config = dict(
    num_hidden_layers=14,
    head_dim=32,
    hidden_act='gelu',
    norm_eps=1e-05,
    positions='rope',
    init='normal',
    decay_fraction=0.659,
    final_lr_fraction=0.0,
    batch_tokens=16384,
    max_seq_len=512,
)
Each number is 200 + 30 x the weight over its row's rms, rounded and kept within 0 to 999. Layers, rows and columns count from 0. The size before them is the row's rms in percent of the matrix's.

# layer 10 MLP down (transposed), 256x64, rms 0.153, rows 173-227, columns 0-63
101,173,214,145,174,200,208,164,246,227,184,151,221,264,232,192,184,180,208,233,215,154,249,219,184,209,161,177,191,153,206,127,174,167,207,258,212,220,213,179,239,184,181,220,253,179,237,188,184,243,156,180,208,191,218,208,244,209,217,193,179,187,210,240,185
103,178,181,178,201,194,161,158,186,225,241,166,177,134,192,170,221,246,221,175,176,229,174,205,219,189,249,168,191,255,233,196,201,204,164,160,165,178,221,235,187,195,233,249,196,182,183,153,217,218,250,226,210,192,139,240,199,234,229,219,220,205,259,200,161
104,197,208,269,178,212,161,162,166,212,249,181,229,153,256,204,199,239,216,194,176,184,161,212,216,207,147,226,242,214,234,186,182,227,191,210,194,159,211,221,226,196,220,178,135,190,159,210,215,228,152,163,197,201,196,206,166,258,195,281,184,212,194,187,187
100,191,220,182,202,145,170,181,214,188,207,241,163,218,168,213,224,191,148,230,223,209,187,175,225,210,175,166,201,219,252,194,211,140,232,200,210,216,197,253,209,225,158,175,211,219,242,152,149,206,179,203,219,268,210,179,245,230,153,159,194,146,189,221,243
097,248,223,184,210,185,181,266,166,240,185,176,227,216,171,212,196,227,137,240,175,174,168,175,209,236,206,200,185,265,194,199,202,197,182,180,231,201,168,160,212,204,230,241,151,231,170,196,229,190,259,187,158,228,238,199,217,196,187,194,174,176,203,136,145
103,206,198,211,187,218,207,143,221,214,218,212,197,202,109,164,231,172,187,222,190,195,216,205,269,179,199,210,239,235,158,212,217,165,244,175,199,258,163,175,216,191,146,191,225,178,193,203,123,222,179,227,219,160,234,219,222,194,182,225,229,183,186,237,172
097,223,174,127,234,212,228,185,185,196,177,197,217,241,234,256,219,216,224,165,155,206,211,224,170,255,235,172,240,184,141,206,253,211,176,241,187,186,247,231,238,182,178,203,208,202,190,187,215,209,220,164,186,194,140,195,129,197,183,180,178,226,190,181,222
118,198,137,212,189,206,169,289,243,200,260,217,167,171,219,151,217,194,223,199,197,212,200,189,183,169,245,215,177,186,200,172,227,178,227,200,245,115,209,223,169,189,191,248,240,137,210,188,189,193,186,161,205,199,209,204,220,187,163,228,233,209,205,228,204
103,197,240,216,233,194,125,190,196,217,134,218,206,206,235,178,202,127,217,218,269,185,165,195,206,160,117,208,191,207,229,195,221,211,206,187,182,190,200,263,182,255,153,190,195,203,218,222,198,205,222,201,200,209,195,158,142,238,221,206,225,189,188,219,203
092,213,167,199,235,253,203,255,239,181,170,217,187,193,181,193,221,228,187,194,144,179,221,203,157,176,166,281,244,219,146,239,185,163,245,224,228,218,213,187,208,246,151,211,236,206,164,202,214,185,170,177,238,159,171,173,204,196,175,236,179,176,209,176,207
106,190,184,213,180,150,203,262,202,238,243,176,174,189,208,174,195,134,206,236,195,235,207,216,220,239,207,216,165,235,219,180,206,202,229,139,222,206,190,133,199,218,185,257,198,132,196,194,168,228,157,201,249,150,210,196,241,204,218,232,195,193,226,168,172
088,175,184,176,225,182,176,183,237,264,220,198,213,185,207,173,246,144,199,239,232,256,167,151,189,181,179,183,182,261,215,199,215,219,171,196,179,260,205,217,232,171,177,212,238,167,206,213,208,180,199,202,196,186,141,211,174,216,234,145,243,191,195,138,233
100,207,200,151,246,216,125,185,196,257,211,181,157,216,212,144,189,172,170,231,196,248,197,181,222,223,210,160,209,223,198,177,249,166,170,238,150,136,211,237,129,196,246,194,221,210,202,244,181,192,228,224,206,206,209,190,206,209,175,181,216,218,219,188,222
102,180,201,231,215,223,197,234,192,204,229,182,228,224,210,220,260,127,216,231,150,211,223,184,175,178,199,186,237,200,260,181,218,205,202,242,142,243,200,196,198,191,180,199,203,213,167,215,168,220,127,228,169,204,246,184,182,194,155,189,132,184,178,184,254
099,188,199,235,191,154,173,192,208,267,206,232,243,171,267,256,160,210,222,206,193,148,141,215,222,235,217,174,197,182,244,149,241,225,166,247,200,228,188,204,235,231,207,176,199,194,176,211,178,214,178,183,188,187,210,176,199,228,186,212,191,146,146,179,169
110,212,207,173,218,174,218,188,232,184,188,203,204,237,191,226,171,171,208,164,200,173,184,195,239,201,245,198,127,196,195,212,231,180,148,160,242,189,159,262,243,200,223,226,262,161,226,191,161,195,192,278,186,190,215,205,145,200,171,194,225,245,178,172,189
104,257,228,200,204,211,169,254,197,154,174,214,228,182,207,243,176,232,162,166,186,208,152,220,144,238,240,206,219,185,183,176,165,194,185,242,204,215,251,246,202,195,204,198,192,206,168,250,174,217,191,148,211,235,182,254,138,177,200,193,159,247,191,192,193
139,224,225,164,212,221,228,179,217,188,245,241,217,219,172,208,190,177,175,206,176,217,199,168,220,205,181,247,129,223,205,179,196,215,162,188,206,288,178,226,240,193,165,165,226,182,223,186,245,192,186,227,161,204,170,164,152,219,239,140,167,255,187,190,196
119,204,224,172,146,209,216,138,208,133,145,196,207,173,179,262,185,180,194,185,175,224,177,186,182,210,163,268,226,207,207,218,198,253,186,232,194,223,188,201,178,147,181,218,236,263,171,222,237,247,146,191,208,226,230,198,218,164,207,221,206,222,195,197,215
089,159,202,210,203,180,170,187,164,226,203,197,239,149,254,172,220,203,218,206,238,234,223,229,188,234,207,198,177,183,170,207,211,191,214,203,198,291,214,189,195,169,220,229,249,205,174,180,200,211,200,195,237,130,167,187,215,226,143,123,196,171,250,175,185
108,240,186,208,177,212,198,161,225,234,180,147,179,219,197,188,201,185,167,220,224,183,217,160,166,208,192,172,226,208,217,224,142,202,189,262,252,225,194,169,167,251,204,177,226,198,166,185,226,172,221,141,184,191,175,230,140,212,234,210,181,286,235,202,213
099,174,139,230,175,233,184,227,200,173,225,244,167,231,203,219,157,219,243,170,146,197,192,199,210,209,202,179,169,225,241,130,190,140,147,194,226,178,203,230,206,218,255,180,212,216,217,151,171,220,208,246,189,180,189,221,211,247,185,250,181,192,223,168,201
119,220,176,232,190,228,206,165,196,170,232,166,192,205,189,224,256,219,223,171,223,230,254,166,197,184,200,158,164,172,169,176,194,235,215,175,215,163,172,216,240,227,143,254,253,141,222,174,209,153,227,153,153,243,203,216,215,188,243,218,201,219,175,197,201
085,234,236,175,197,171,234,191,189,197,190,222,199,174,232,252,275,221,204,177,178,201,175,192,199,196,249,209,179,212,113,178,174,219,194,211,184,163,185,220,188,263,224,186,186,241,178,222,221,167,250,172,194,236,181,172,189,161,127,210,196,251,208,211,196
106,203,212,240,205,183,201,207,192,211,263,182,177,171,173,221,205,225,232,191,194,236,247,195,199,229,192,246,205,256,192,217,170,185,173,195,204,174,169,205,265,226,158,179,184,218,169,197,250,181,216,144,214,195,178,200,88,159,196,195,194,193,218,226,153
099,227,199,187,207,178,183,167,161,204,261,222,228,191,212,196,196,226,204,222,193,239,207,223,231,206,171,234,148,220,188,170,193,232,140,236,240,203,256,209,234,225,163,216,269,202,159,234,165,151,213,202,175,190,157,169,225,177,132,191,218,199,153,187,189
105,201,207,219,220,195,231,185,225,245,217,227,194,205,174,224,238,155,210,209,246,182,232,288,199,210,191,239,212,128,222,174,176,177,177,235,199,206,197,169,205,217,158,200,193,164,228,226,144,200,165,163,224,202,121,216,180,195,180,246,205,164,203,160,211
100,222,230,180,182,186,182,174,212,169,203,164,224,160,231,151,165,151,193,237,202,144,176,128,203,171,187,240,196,191,221,207,207,231,147,203,184,203,253,232,153,237,214,173,218,209,242,168,179,194,198,189,220,259,180,222,244,246,231,191,206,204,178,241,225
109,267,204,206,203,187,161,185,185,188,191,168,173,178,189,211,165,219,192,197,229,183,159,198,191,236,228,201,200,157,266,222,250,214,212,168,230,109,188,219,206,216,236,225,193,274,226,164,208,180,183,216,182,209,219,241,146,190,207,242,198,170,178,195,158
151,206,163,228,133,235,213,231,213,180,181,235,241,276,227,176,159,191,214,173,243,195,214,167,161,178,218,180,190,141,180,208,192,151,216,177,226,247,169,190,198,260,191,195,185,229,217,216,169,245,201,214,191,221,157,217,202,215,131,180,208,188,223,218,219
100,207,170,241,188,218,257,245,217,200,228,198,176,151,166,232,189,197,223,154,182,218,214,173,129,185,213,220,210,173,123,236,210,201,220,203,185,157,225,169,213,237,198,198,194,194,196,206,214,170,206,214,208,197,236,156,151,237,204,285,160,223,214,178,222
103,190,187,192,161,167,193,171,203,255,220,215,265,178,224,209,223,221,207,214,200,274,196,220,171,165,237,207,176,227,231,171,136,219,227,198,207,195,166,243,224,194,181,179,186,168,200,224,216,171,205,189,164,215,200,182,155,189,141,298,183,206,212,225,197
110,207,174,239,234,190,190,302,192,206,230,245,168,146,246,127,191,233,225,173,189,187,237,214,168,192,163,215,225,178,214,187,233,189,231,225,203,138,222,200,193,232,185,158,199,161,188,210,168,215,170,188,213,222,178,196,220,208,195,235,169,176,201,181,241
089,231,192,271,130,177,190,215,146,258,168,199,168,183,232,225,203,203,200,222,189,196,170,193,209,211,237,197,187,227,170,222,207,194,185,215,229,218,218,233,200,215,249,168,194,258,191,182,230,155,153,174,204,207,187,201,196,227,170,268,165,146,149,189,210
089,136,183,175,203,236,216,188,223,186,170,198,232,152,199,179,221,172,189,192,224,217,243,209,201,210,168,187,175,250,201,187,118,198,237,242,234,228,202,178,224,221,155,212,187,204,167,202,197,193,174,198,187,167,237,211,221,197,156,204,270,283,205,225,158
094,204,225,273,212,165,205,160,223,193,182,227,200,207,118,152,252,216,172,215,165,145,184,203,216,230,229,227,212,214,202,157,220,218,195,181,140,236,210,235,215,185,228,189,161,170,182,160,209,182,159,200,178,204,226,189,194,254,194,191,234,239,236,185,229
098,182,227,205,197,197,160,148,211,178,200,190,198,188,243,243,193,186,244,189,223,193,181,253,224,189,255,149,174,185,186,197,184,217,203,288,222,227,164,193,160,158,227,221,163,222,230,223,169,190,153,212,249,239,225,160,171,186,173,139,213,214,199,205,207
094,189,187,157,227,194,179,246,195,264,185,247,152,154,171,167,257,178,244,197,201,205,174,194,166,198,187,201,226,228,193,205,163,178,218,241,196,201,227,222,233,202,197,268,171,235,138,222,214,191,169,241,157,190,168,229,206,202,209,231,228,188,171,180,147
092,180,180,203,180,225,144,231,231,210,208,195,211,193,276,208,202,169,233,212,213,175,166,240,164,198,163,190,248,198,255,242,189,240,153,163,167,191,249,239,180,217,219,154,227,176,194,228,181,153,207,161,213,218,226,220,154,200,199,159,214,159,202,175,236
097,183,208,153,180,188,236,254,214,220,220,157,206,199,199,163,216,227,182,152,216,217,274,172,163,237,195,195,226,142,158,203,201,195,221,161,235,170,199,223,187,141,188,262,267,193,204,177,187,184,172,169,210,202,237,192,191,244,220,222,219,194,232,208,158
098,206,173,158,191,192,207,180,197,205,217,252,211,208,208,302,183,262,245,232,243,202,203,153,183,240,175,194,138,217,176,180,204,214,233,161,126,176,224,158,187,212,218,192,229,194,246,222,221,200,207,187,182,209,207,216,183,196,178,178,143,212,189,183,197
099,178,195,177,194,236,194,210,161,182,199,212,146,205,184,232,220,140,260,163,153,176,234,212,180,172,201,199,227,132,175,239,229,275,187,198,191,261,226,197,234,180,225,179,227,252,237,190,216,218,200,209,213,165,193,179,203,173,186,169,160,210,209,246,182
088,234,208,199,219,218,196,284,143,171,151,200,236,231,193,159,201,220,181,194,200,234,205,150,186,183,144,267,171,180,214,193,186,249,199,205,192,175,227,151,222,225,214,190,150,186,198,265,202,210,216,204,231,220,194,222,183,219,215,190,155,164,150,212,209
105,166,226,169,183,247,178,164,220,218,196,206,194,198,231,183,195,268,196,143,163,242,245,163,225,214,233,168,202,256,191,223,222,188,207,152,180,170,203,239,179,153,224,160,197,251,139,188,222,163,211,212,148,193,224,187,182,225,207,208,217,248,173,217,212
113,172,177,149,227,200,249,206,184,169,219,216,187,234,256,231,164,190,209,217,140,231,223,203,244,187,233,221,162,185,220,149,228,200,226,236,179,214,179,253,184,169,166,236,179,199,188,248,232,146,226,194,212,219,169,146,226,188,181,147,233,180,188,194,190
106,202,184,170,215,178,233,167,212,190,253,210,198,228,206,260,204,160,173,194,190,156,185,202,199,239,151,215,164,141,207,176,233,164,258,195,225,166,188,203,200,204,254,133,198,237,227,255,215,199,175,191,241,195,205,161,250,219,213,193,231,146,189,201,182
109,225,234,178,191,211,274,222,220,172,229,181,180,248,215,172,217,153,245,175,171,220,163,254,218,211,178,208,240,166,209,157,190,160,224,268,208,174,195,158,167,245,230,161,250,185,193,157,205,184,200,191,211,200,220,163,222,179,180,166,228,219,201,174,177
090,174,226,185,207,143,193,141,205,200,171,184,180,190,196,260,228,219,233,198,228,170,172,194,188,162,194,187,215,188,210,180,224,169,203,229,232,228,236,182,200,161,239,248,127,183,201,173,169,183,224,197,251,224,218,295,214,187,242,215,194,177,175,170,216
100,215,180,146,176,235,208,183,254,163,161,179,218,216,202,218,199,247,220,226,218,213,196,294,173,233,240,195,186,234,177,195,166,185,158,203,215,228,185,167,203,170,205,197,197,167,201,211,198,172,258,251,167,161,195,168,208,208,168,204,173,187,242,232,140
100,202,188,231,192,208,238,140,212,235,162,237,221,227,187,222,198,194,198,195,199,215,203,161,196,206,148,212,183,195,187,202,227,236,195,225,161,221,201,167,215,208,135,179,195,241,169,251,229,159,271,162,149,231,237,163,155,253,210,227,228,189,162,175,203
084,185,228,323,220,176,164,214,166,167,228,162,156,236,208,226,203,196,172,210,217,194,192,217,183,178,200,171,175,212,229,157,198,243,174,239,150,205,221,206,171,212,170,201,224,178,179,231,196,217,200,154,235,205,191,162,239,222,231,207,211,237,193,158,172
101,201,273,233,180,244,246,164,214,227,244,216,191,260,179,195,156,208,212,210,154,211,201,163,197,197,183,198,193,210,181,142,166,178,224,175,189,185,161,197,161,212,168,209,233,160,227,193,213,207,208,232,169,184,281,226,194,196,168,213,156,248,234,196,172
100,206,187,246,228,203,155,223,185,191,160,188,218,205,217,222,207,194,167,170,207,187,176,223,175,200,188,236,239,219,187,233,204,249,235,220,274,205,250,136,202,212,161,228,171,97,152,250,213,192,182,187,175,208,227,186,221,179,198,181,175,194,205,166,202
107,157,186,96,220,201,236,221,211,206,213,224,186,250,215,222,206,184,189,215,180,229,240,214,167,193,226,175,204,178,125,215,231,179,212,184,224,249,211,197,190,170,205,209,267,192,179,181,245,211,229,193,182,227,156,217,212,184,195,210,198,145,218,159,150
093,236,176,276,201,193,214,184,205,181,148,219,217,200,185,166,202,234,196,254,189,210,135,234,243,207,185,164,210,169,144,190,199,187,194,222,181,214,220,221,187,227,212,217,217,270,189,192,234,203,181,206,199,205,157,223,211,233,199,209,130,197,217,110,197
# layer 10 MLP up, 256x64, rms 0.296, rows 174-227, columns 0-63
094,230,197,211,206,180,240,230,203,170,190,193,181,241,173,170,207,164,149,159,139,221,179,202,178,195,203,190,177,145,215,219,183,170,243,277,220,200,163,147,187,148,149,180,177,185,190,234,207,241,158,171,209,244,216,161,163,233,200,197,183,185,191,230,218
092,186,191,170,238,213,252,185,190,173,213,140,211,213,175,193,210,177,197,208,174,198,204,245,185,217,238,148,183,200,212,274,229,170,192,249,166,256,219,207,192,219,219,192,259,152,229,234,215,187,239,207,160,208,243,234,260,192,175,192,233,198,226,158,214
092,208,201,201,194,229,206,193,171,208,196,178,239,201,187,213,197,201,243,196,195,242,276,246,191,169,258,250,195,186,195,189,201,218,205,215,166,223,257,207,184,211,251,244,183,163,148,276,199,186,232,234,232,147,232,169,188,226,169,224,194,235,231,167,194
099,127,213,193,161,180,216,122,203,174,223,201,169,177,175,176,198,200,240,241,270,223,182,228,188,168,185,202,234,150,192,183,220,224,213,205,195,189,203,205,168,171,228,188,203,172,185,198,155,206,209,239,199,172,138,182,195,199,198,204,233,239,119,228,234
102,259,179,188,228,155,217,198,207,163,188,225,161,168,247,190,221,200,195,153,165,230,167,211,143,216,186,209,158,176,192,178,183,226,185,274,181,215,195,192,206,251,249,236,218,206,220,210,235,244,246,194,175,188,200,182,189,232,236,221,198,203,219,225,277
103,179,217,251,150,223,207,143,193,195,181,207,184,163,195,162,207,169,133,180,169,178,219,143,170,205,230,180,184,248,226,220,201,217,236,175,200,147,175,160,177,154,186,175,194,157,195,185,175,233,178,166,179,190,169,196,167,213,165,129,174,187,210,179,172
104,217,188,201,211,155,250,189,222,153,229,177,229,232,213,265,180,208,168,181,225,177,224,191,230,208,234,181,245,224,217,227,149,194,175,150,247,249,197,197,211,198,234,196,166,249,188,196,186,232,193,222,139,186,199,200,182,221,226,184,212,257,237,219,266
104,215,204,215,177,215,227,215,238,238,216,154,192,213,203,211,245,253,174,228,166,230,209,188,177,250,263,196,196,172,185,246,225,213,246,258,154,174,227,193,223,140,219,166,220,192,224,192,178,191,204,263,238,222,206,222,236,178,188,245,183,172,242,224,207
097,204,239,208,195,241,223,199,228,185,195,143,239,191,165,175,187,190,157,202,190,219,236,224,187,224,199,178,180,214,196,162,175,210,164,214,233,176,229,206,230,256,258,233,146,189,203,210,217,295,219,229,217,204,203,148,143,234,183,239,222,179,203,211,233
108,172,226,237,247,245,187,225,211,181,237,234,252,252,264,251,180,195,187,181,249,215,239,167,197,223,155,209,192,204,217,202,231,192,149,213,258,204,224,186,210,169,237,199,253,236,188,187,238,135,199,201,242,190,183,225,201,216,204,184,229,209,197,224,204
088,220,157,194,218,166,246,141,198,246,153,217,186,167,225,190,154,258,185,188,212,154,236,180,193,264,223,170,229,213,197,171,170,193,178,205,198,188,255,194,179,200,166,196,183,224,145,188,189,231,185,246,193,184,204,187,214,210,179,201,181,280,184,244,222
107,146,211,188,207,248,244,159,182,229,179,238,254,218,205,241,179,226,263,191,223,205,211,216,244,224,191,236,190,209,218,227,174,192,228,204,247,208,200,170,177,253,173,200,219,233,206,226,162,171,191,217,219,274,269,238,206,238,220,193,185,183,210,216,227
100,232,252,243,182,215,189,209,224,178,200,224,238,203,191,164,206,263,187,216,203,150,181,174,195,178,253,165,243,202,193,212,155,169,213,213,225,222,189,169,212,169,198,206,189,162,211,174,205,170,209,217,189,226,129,206,195,193,254,156,250,219,201,250,276
102,144,224,217,193,224,219,224,237,248,240,212,224,224,129,245,150,210,200,201,234,240,261,173,190,217,213,214,212,219,219,237,180,180,210,230,207,180,203,201,176,247,189,231,210,253,189,238,197,190,250,201,251,200,251,187,150,246,195,173,178,191,232,199,194
092,180,239,237,203,254,188,216,187,188,217,201,177,186,193,191,191,189,280,217,165,212,214,191,171,154,191,175,217,189,226,176,195,220,254,267,158,216,225,174,200,216,173,203,161,211,159,228,210,183,183,166,177,197,180,291,246,169,221,207,164,252,223,182,195
098,195,185,200,177,157,213,201,181,214,191,173,174,257,241,157,249,221,240,211,181,179,240,165,225,241,198,194,215,146,199,197,222,218,219,156,159,235,155,194,165,211,169,170,169,185,230,227,175,201,200,241,165,155,213,152,228,253,207,222,270,194,211,182,230
128,218,162,201,216,169,225,233,178,162,224,174,191,208,187,238,148,214,146,202,228,200,198,212,195,158,192,193,190,193,216,218,188,211,261,168,158,194,265,201,172,219,205,200,187,190,189,216,139,188,226,223,146,133,220,184,197,157,267,191,178,181,166,161,252
110,221,231,202,163,204,202,169,228,208,220,243,188,211,170,227,170,199,187,204,188,255,236,182,165,177,207,165,205,248,237,240,157,218,168,223,189,179,194,181,199,223,221,251,234,240,219,221,217,242,157,200,155,223,201,224,192,176,198,218,211,145,219,130,280
097,186,207,183,228,237,179,170,197,162,213,183,199,254,197,203,187,225,226,187,162,211,202,159,232,188,196,199,185,189,200,192,198,175,121,174,132,153,210,188,177,273,191,169,212,145,183,235,193,255,190,169,192,257,231,192,242,220,198,250,197,197,172,157,181
101,182,164,240,197,198,254,245,203,192,217,183,235,172,205,215,187,225,237,164,187,151,167,205,190,170,267,245,225,165,231,202,203,207,207,243,271,196,197,194,200,288,195,234,224,194,164,201,203,226,201,225,184,167,209,157,189,239,196,158,206,204,250,213,179
100,215,232,225,241,184,219,198,216,212,222,159,197,182,215,197,221,247,199,208,188,200,177,227,226,248,157,249,216,186,193,230,276,242,232,247,170,215,205,152,151,200,182,234,244,214,207,198,202,179,229,181,245,173,250,204,212,183,230,179,253,241,194,215,263
103,178,177,171,218,179,177,186,186,174,175,197,174,196,200,217,177,170,203,198,181,152,168,231,189,236,198,248,196,195,181,212,194,176,220,236,169,224,231,196,129,196,264,140,130,157,167,218,142,215,185,214,234,145,196,156,185,251,167,180,199,210,210,188,168
083,172,231,220,230,227,223,148,229,189,194,213,178,217,174,196,178,233,211,189,195,248,167,184,257,224,120,211,255,144,278,162,230,202,182,211,221,228,216,186,163,177,219,231,204,161,169,161,171,217,212,174,205,181,211,177,231,206,198,179,261,203,210,207,196
098,158,271,184,169,189,202,220,256,226,221,184,208,184,244,178,195,214,143,145,170,161,209,174,183,206,279,168,188,173,213,221,218,247,165,158,199,180,184,193,204,216,218,189,181,232,237,223,222,227,190,172,199,220,226,289,181,188,195,199,187,202,229,193,197
115,196,203,220,261,214,230,223,218,225,126,188,201,187,205,216,201,184,200,208,212,201,181,231,201,201,204,214,193,209,242,212,222,263,205,193,208,239,257,210,198,190,281,177,206,243,229,154,198,205,220,198,202,242,198,213,266,231,186,268,255,242,235,226,184
090,188,207,183,193,242,208,181,196,232,193,174,218,205,254,220,220,230,180,169,164,264,170,143,192,231,184,184,202,237,178,255,214,233,169,239,175,187,248,221,190,206,210,208,210,211,204,249,206,241,220,241,182,184,271,185,236,243,242,169,213,250,239,208,231
090,172,221,240,168,235,223,208,196,197,185,248,225,286,205,199,259,223,170,149,160,230,212,195,210,218,197,174,252,201,178,169,189,218,185,165,183,240,187,221,157,191,166,180,155,174,181,253,188,194,202,166,184,120,220,179,197,199,204,239,169,206,221,207,210
103,143,150,216,228,228,245,176,200,219,212,195,209,253,232,150,211,241,169,206,167,187,173,208,230,198,143,196,237,176,148,181,190,213,183,242,179,227,202,188,225,170,228,208,178,150,143,193,210,249,219,187,214,199,194,180,255,237,169,195,234,234,236,218,237
147,195,144,206,124,251,192,244,222,208,206,202,254,240,217,173,178,205,210,165,250,204,200,168,191,188,238,172,220,177,167,207,199,192,216,182,216,262,204,198,215,258,211,213,145,209,242,245,181,230,154,223,149,195,149,191,187,201,174,183,204,201,207,220,240
096,206,229,219,255,212,190,180,220,205,213,204,209,205,255,142,169,222,226,188,195,170,183,180,188,147,254,174,189,240,194,220,200,192,225,153,182,210,216,208,197,228,171,229,246,229,233,236,167,207,258,209,244,236,279,233,242,235,220,180,166,172,225,205,194
116,178,257,166,199,258,179,245,164,220,179,199,228,219,204,158,181,211,216,233,206,190,193,256,196,219,181,185,167,168,162,224,198,252,190,248,232,213,243,216,223,227,241,137,189,218,159,172,199,232,199,188,192,195,147,213,237,183,228,240,248,204,206,215,250
099,182,175,187,162,154,209,167,235,189,151,194,182,238,207,276,199,174,161,197,223,205,191,231,214,229,227,199,176,253,200,248,154,178,205,171,252,243,195,206,269,184,243,234,237,203,221,229,199,193,210,188,166,198,204,245,208,201,272,191,212,221,178,217,211
091,207,221,184,192,207,224,262,230,190,228,217,276,220,165,209,253,175,201,200,186,188,220,245,169,168,198,166,222,186,217,221,194,199,266,160,256,223,177,248,216,248,199,231,201,208,178,204,218,230,182,196,245,234,230,236,168,226,224,183,250,235,200,223,159
096,237,235,257,182,157,157,258,245,186,239,228,237,211,255,150,211,212,210,172,251,130,166,183,232,218,251,237,208,187,189,161,234,229,206,189,209,227,166,210,176,212,196,184,190,199,202,192,222,195,189,198,173,200,168,214,208,190,240,150,201,221,243,224,218
100,189,202,203,230,203,236,209,220,153,213,115,242,179,236,183,150,176,192,193,184,189,177,205,97,180,208,194,200,228,219,183,204,196,199,192,214,164,171,166,223,219,213,220,216,187,174,174,166,177,201,196,216,194,225,202,164,199,144,193,218,152,128,218,254
107,184,201,165,195,198,200,178,261,241,201,207,239,215,165,170,219,227,163,196,208,253,262,194,198,159,231,185,246,213,238,197,295,231,196,229,217,220,191,169,227,203,251,238,207,219,235,228,223,227,210,249,177,234,187,175,188,216,207,246,171,187,191,220,221
101,213,261,200,199,215,213,155,165,228,168,210,204,206,243,175,221,190,123,201,272,220,241,196,186,217,208,206,162,230,240,232,155,180,179,211,204,198,247,183,205,186,202,229,208,233,211,146,192,232,186,240,185,184,184,119,227,179,184,249,164,203,195,188,199
093,249,258,198,206,177,208,157,185,157,255,218,157,229,157,136,185,226,230,193,236,212,220,179,250,195,191,256,184,177,195,134,203,178,235,182,195,191,188,196,177,203,208,223,149,179,191,161,201,175,183,244,223,143,172,207,240,171,240,189,212,197,215,197,191
097,201,174,212,236,239,190,200,193,230,222,204,252,229,234,185,176,225,154,158,175,168,223,179,196,186,275,204,176,212,241,188,167,177,174,187,223,242,247,182,209,193,203,169,166,215,215,181,255,239,186,219,256,220,270,177,155,219,186,201,156,198,195,160,231
103,176,228,229,179,241,217,215,223,162,209,209,180,221,179,234,209,231,182,208,236,193,160,238,184,192,221,175,220,229,216,195,185,268,246,127,204,223,191,160,226,150,221,173,217,230,202,202,186,138,177,213,271,218,182,206,216,208,140,167,219,190,197,250,228
093,251,203,215,169,134,229,265,196,195,170,200,231,219,197,202,178,232,238,170,227,161,194,250,199,175,177,234,228,215,251,238,152,141,196,203,220,189,179,236,192,202,193,205,269,230,180,223,200,188,228,241,202,188,163,237,164,201,190,220,231,212,234,236,219
098,167,196,213,184,165,258,187,218,184,241,213,214,204,161,189,202,264,207,208,216,225,167,187,241,178,250,126,179,248,183,193,190,169,271,202,200,209,221,207,225,177,176,209,197,242,170,137,152,164,192,213,199,210,153,202,182,180,187,210,176,186,215,202,265
104,212,176,169,186,264,199,230,197,222,203,184,217,209,167,194,199,181,214,218,229,211,199,199,165,154,230,228,259,230,224,209,147,174,220,200,182,235,195,174,241,206,230,190,236,163,235,193,158,176,226,239,244,244,184,173,211,265,179,172,208,179,186,160,280
105,189,175,211,181,176,160,177,228,210,214,155,179,153,168,153,194,207,166,185,211,259,151,206,132,213,179,194,164,173,168,249,163,191,184,202,189,211,177,167,232,170,202,207,228,203,149,213,162,158,213,174,162,161,217,190,181,261,159,217,170,168,196,233,230
107,217,222,207,164,196,183,230,220,242,178,215,205,215,201,212,183,176,165,165,221,185,211,209,253,194,238,228,205,174,220,271,189,227,220,232,214,216,159,131,212,220,207,221,240,205,218,185,206,264,173,270,207,263,150,182,196,192,239,231,208,210,228,145,212
108,198,215,161,192,213,165,234,253,205,209,185,218,261,230,248,174,217,226,183,189,200,197,167,212,189,216,186,136,199,161,182,231,203,248,212,223,185,219,134,225,219,213,236,170,186,185,197,227,251,194,250,238,229,222,259,172,201,171,222,158,193,229,204,259
092,188,144,183,172,205,208,212,223,233,236,214,213,211,205,238,176,140,176,211,245,223,193,174,213,164,207,171,221,176,169,264,148,192,196,193,251,122,202,238,207,222,180,192,218,255,143,192,205,169,174,248,199,173,218,171,192,208,145,206,205,217,239,201,205
104,133,173,223,216,175,195,213,176,176,274,216,177,167,193,230,179,296,172,233,248,182,175,180,130,200,226,183,190,201,198,186,206,208,190,169,232,207,232,181,170,234,159,203,222,218,188,179,204,221,200,161,187,238,241,152,192,206,164,184,214,171,224,200,181
102,208,214,185,221,187,190,185,214,255,269,194,194,164,219,236,174,241,218,212,205,247,213,208,198,212,228,234,217,187,219,246,252,201,170,211,226,229,199,237,203,231,243,228,219,218,199,296,216,226,218,178,197,181,207,257,204,239,175,155,176,229,257,214,199
087,195,149,171,173,219,189,243,239,146,243,198,166,172,198,201,247,223,165,190,214,192,196,248,188,218,256,238,176,227,157,201,170,161,182,143,207,181,188,188,167,181,166,158,180,205,206,157,151,235,216,209,168,211,199,155,217,191,194,198,160,218,161,258,184
106,219,227,206,188,223,163,189,214,214,221,218,206,237,215,170,190,206,197,214,171,170,198,189,231,241,180,186,260,212,236,188,205,196,194,189,233,186,178,221,161,226,169,262,236,210,194,226,237,198,227,173,171,210,217,298,253,153,253,201,141,236,207,195,249
093,262,197,159,182,201,224,201,168,173,205,246,154,192,193,237,176,170,218,226,160,197,241,164,245,134,222,159,195,241,216,191,195,178,175,198,191,182,193,231,156,243,196,241,174,206,244,203,146,189,128,186,170,180,198,187,197,224,229,183,226,213,233,158,192
094,189,228,273,186,178,214,153,203,223,179,157,195,190,212,193,177,226,198,198,232,190,167,204,209,216,217,244,216,249,210,207,216,173,169,295,229,167,158,225,209,202,192,223,151,209,215,192,163,193,192,210,178,137,228,163,190,171,225,201,233,227,202,257,252
092,245,191,248,163,230,177,216,201,227,153,169,180,252,209,158,231,154,179,217,207,163,220,186,196,190,182,141,158,227,161,188,203,198,228,217,193,171,154,197,203,276,211,202,178,164,171,160,184,206,201,182,127,217,156,225,199,145,208,181,215,187,189,179,196